Weights of a small transformer language model.
Size: 16 layers, width 576, 7 heads of 64, MLP 1920 GeGLU, vocabulary 8192, 74.3M parameters.
Training: a variant of SOAP for these matrices, 903M tokens.
Each number is 128 + 24 x the weight over its row's rms, rounded and kept within 0 to 255. Layers, rows and columns count from 0. Numbers have three digits each. The size before them is the row's rms in percent of the matrix's.

# layer 10 attention value, 448x576, rms 0.0668, rows 32-63, columns 352-383
106:147143138145144173199126124127119139125178157092113117103112137115146128100134132093102128129091
111:161121109144104108091128144099187126146100188107120124112156130192010118104151117096115122119127
112:159140141135154125125119133105142161123142141149088151111147132179138133104084132083150131100142
112:185137111118115097133174161132120150114149102161094139129101126114111163108127125174101146127121
105:131155124190116139107135132083120167142100090143114100160149108109130139131093134168124124114159
109:154131133137100105068102122128135136144086130131125137134122137112184149178166129130152113138116
113:144157134116142132122109090108111109128121140087155142154097124117082135117137115185104138111138
110:105154123095120130121105153073129130154081127126104145137122137145118081098135120119134133147109
109:129132143162109144121164124158125117132101117135145145171072093140122097148128136131113134154117
109:087178132103084137122132205127112144114181149125116104129121132128104140151116124137142137181128
116:113094175138112136128100114158117166127102107103134120094148150122148104098139133072084109149122
110:150141127143113156145169149184147112143096107145161150149099158136098157172141136065129113122102
110:107127137117169140116147122130122109134179149133145133148150060104144129097171138118122132163144
107:170139146135121097141062143122115173166121142126126135124109081101139128147117124156121170119120
112:106073155114140125156095090089074133100090145133179135128105135130139109135115127163142130118146
111:097168174101124116119103081078159110112116188151152129112126103106156169130158123140126121137108
110:136113141122144132127118100126100120156126120104112126143110129123139092160107126126122138129103
111:137156149125141145148153141134132140135139145138068150110120098116115084153129134167120132142088
112:143175093107133132126159148143144132144166110105132123125138141086106115099163118130227126087129
112:136159189101127108113116117151129137097163104142141118127123120105052160117125109115121122167151
110:124122126111133116146119178140114145132123133098120172167115119161110114101129136124141134142111
112:127130158126147123150109123140128126137136106115128128133102109147127115120137131119096154109090
114:162190096138120122155106130066136142113112099129091147128134142136071070142140128129143144071113
108:091141129142110107113144116148167139142158140063137130170166112119142155129155131111129137129139
112:097109138134158138134107131158093143100124139133052151090121121107128146149093114080139129157146
112:111123130110115120128130091101162090151102162108109129145153159143139152074130127077109134123132
112:119115166123161181153096090129186081114144160145130100097138122116121118122117133079103142150156
110:101126087185131114101118080128135150140122129136226134106105079128094129109106119128117146096102
113:145143100144132134091106133124151152146145123127117135116126106161146131136131140133143114130153
111:126139116118121146121141143090149088117126119132118119148172122083092115066099128139101124160101
109:124115071129116138115181125140171128138158169146153133131108120137125086202101136143074130165123
112:149160162125097131175132174156127120109110153124132123145143141139121093135125133135084124140165
# layer 10 attention output (transposed), 448x576, rms 0.0826, rows 32-63, columns 352-383
112:103140134152126132146096140131142091123109187119128123117147106127143130133097137137096147119111
118:167121099135110132096135136152126154152097113109151157097162173172034116149131111094113123138080
126:166129108146163115123105119126134180116113127135126125121108122128153144114128120076178136089108
117:156135132118130127129144182141131119117144128144092139144112123137127135131177101170114177128174
114:119147127136125127121154132094139150112129148140124130168115095102139137135134130147138188117123
115:161157129149131135084138161143102151146140128116111159164161168145139124173121131147117127121094
121:114135110125149096118074087138099141120151126129127133123070112127102133110131138177120094094152
120:153155117097157131129089145124101128144105152134120140138142103077142078091138122109132116112145
118:141160100114142125122149117132116130094144131145182101196096091151148105096149172130074190143099
114:101106152110128134138152143112143136122154142108091140132138103140083116109125128141136145143121
125:157102153112107129128074150194101149110158074148128155114154136140146080140123119081103132087156
114:151177122124150153139118189134149127095129114169156123107110175134094134118134173096110090117113
119:091103111121105150117124040120108053106119132150150119115141122109145164098141138114097117116125
116:136138150089086122112129114146105132143113126109138157150078109092125147152128144136095229133135
121:080116140119153114126127151109093118125119161124155145152107138165118131152149141184130147133141
118:108138149125148109119108107076163128133122142151112110187123096147118154186103116136131103165123
118:135134101115141165128111136128126135142119141101160099134102126113158123181096089134164159124121
117:124153131124149090117117132163158122109108147131098177142119106116086114153131136125079101127104
116:132146121110132138111148150162127110129128115142127145125167145108123113135134168117167124130134
117:120146161146135140147078133162119092117157137123146163118096143087071148131121110137118133152131
116:159123144112105105158146103154140135124121150136104145148107095115123124088141127112088101129130
122:149135165119140115138119158167165118101112118133147190161089143203119085150126143171124126106100
120:142139152088129135135145134106122086128134077112097138144097133100106072152149136143169132101153
119:141115096127126112119119149180131144152156156107121190122129101148127140140138137137120115144099
119:107130171162135157135121109129096157112117130085081211042097126122146121150077157133125152111134
116:109133145126152125172122103144151098150095167080088136141144097128148142129135157116091157084133
118:143094125151144098189079134108155119119150182120151143109191084096124149106104142116142187105121
115:129119151121152155105094115117133135189092134146129149099136119127116121110100128117134153159120
120:107119097154081116094123090075141156152125118118126143120131118145159120151161138156103080140135
118:135124119112155123131085102089133158127094106138139135120168119142100124112128115158114084148102
115:075131130144138117119157133137146156117113182126107157159135104115126107189146140142125126128142
120:155163152106126124155142109154139121120121140140112129171130107125109073154113123086099136114147
# layer 10 attention query, 448x576, rms 0.0542, rows 64-73, columns 352-383
088:154106133109098130115115141126112123177150122126122144137064180110105164130188104118105144138083
091:095150122135140125140150102120121126132127111123163142152205071132108131117094128168133133112127
094:110128124117135098118127140127124127166167140106131131102085162128130158141163116078107168129118
102:194134108119156143122124136132082145098120112138107129155090132112151129133171141127186099181135
100:144133107092115110200098117132129128119172106119129098156106150099110113116153108128128126143098
095:133153105114144131138147112155116086086112141129115117085089136154148160113105098133122128107102
097:097123114117149109167122093118118163100128141153147129172115091074138153082134105114126143151083
085:127136106150107130132152138127157141159152124112148129134129148162117136148165165143113137108117
087:167098127175133162093122169132104099136135124123135122148154133142156099113161124152129121119155
074:135112092096149132106097186144145131105177103131113152101114130148120132127121120146099132147131
# layer 10 attention key, 448x576, rms 0.0549, rows 64-72, columns 352-383
069:125119114141162118114133104112113139090148161119135146127144122135087096151114156152171134142196
079:113132126118140147100143104148136114129123148155115099125159126107107106140153163145144131107118
093:138131121101149103168128073114129122118168102128150158111128146113137105116136106128120149162112
097:097105122132131142089136169131119122147125083147087075153152162116124161153132172104151116095097
097:131136115137155137110155156114123110139128142128111094077151140114112087129127202132118108136133
098:133114105136137173096121141140174138108140075133110115143138152089146145153166182085173113074125
117:128125149132122142112112143146133088096143114154105127139114131110139157115084153119186054083133
108:090147152149103099099115097120128117134156176115165182099107162126149079114086035147129162136143
097:138116147108142124110121093144138112146102133120110154100104114133115112108151066093131163157142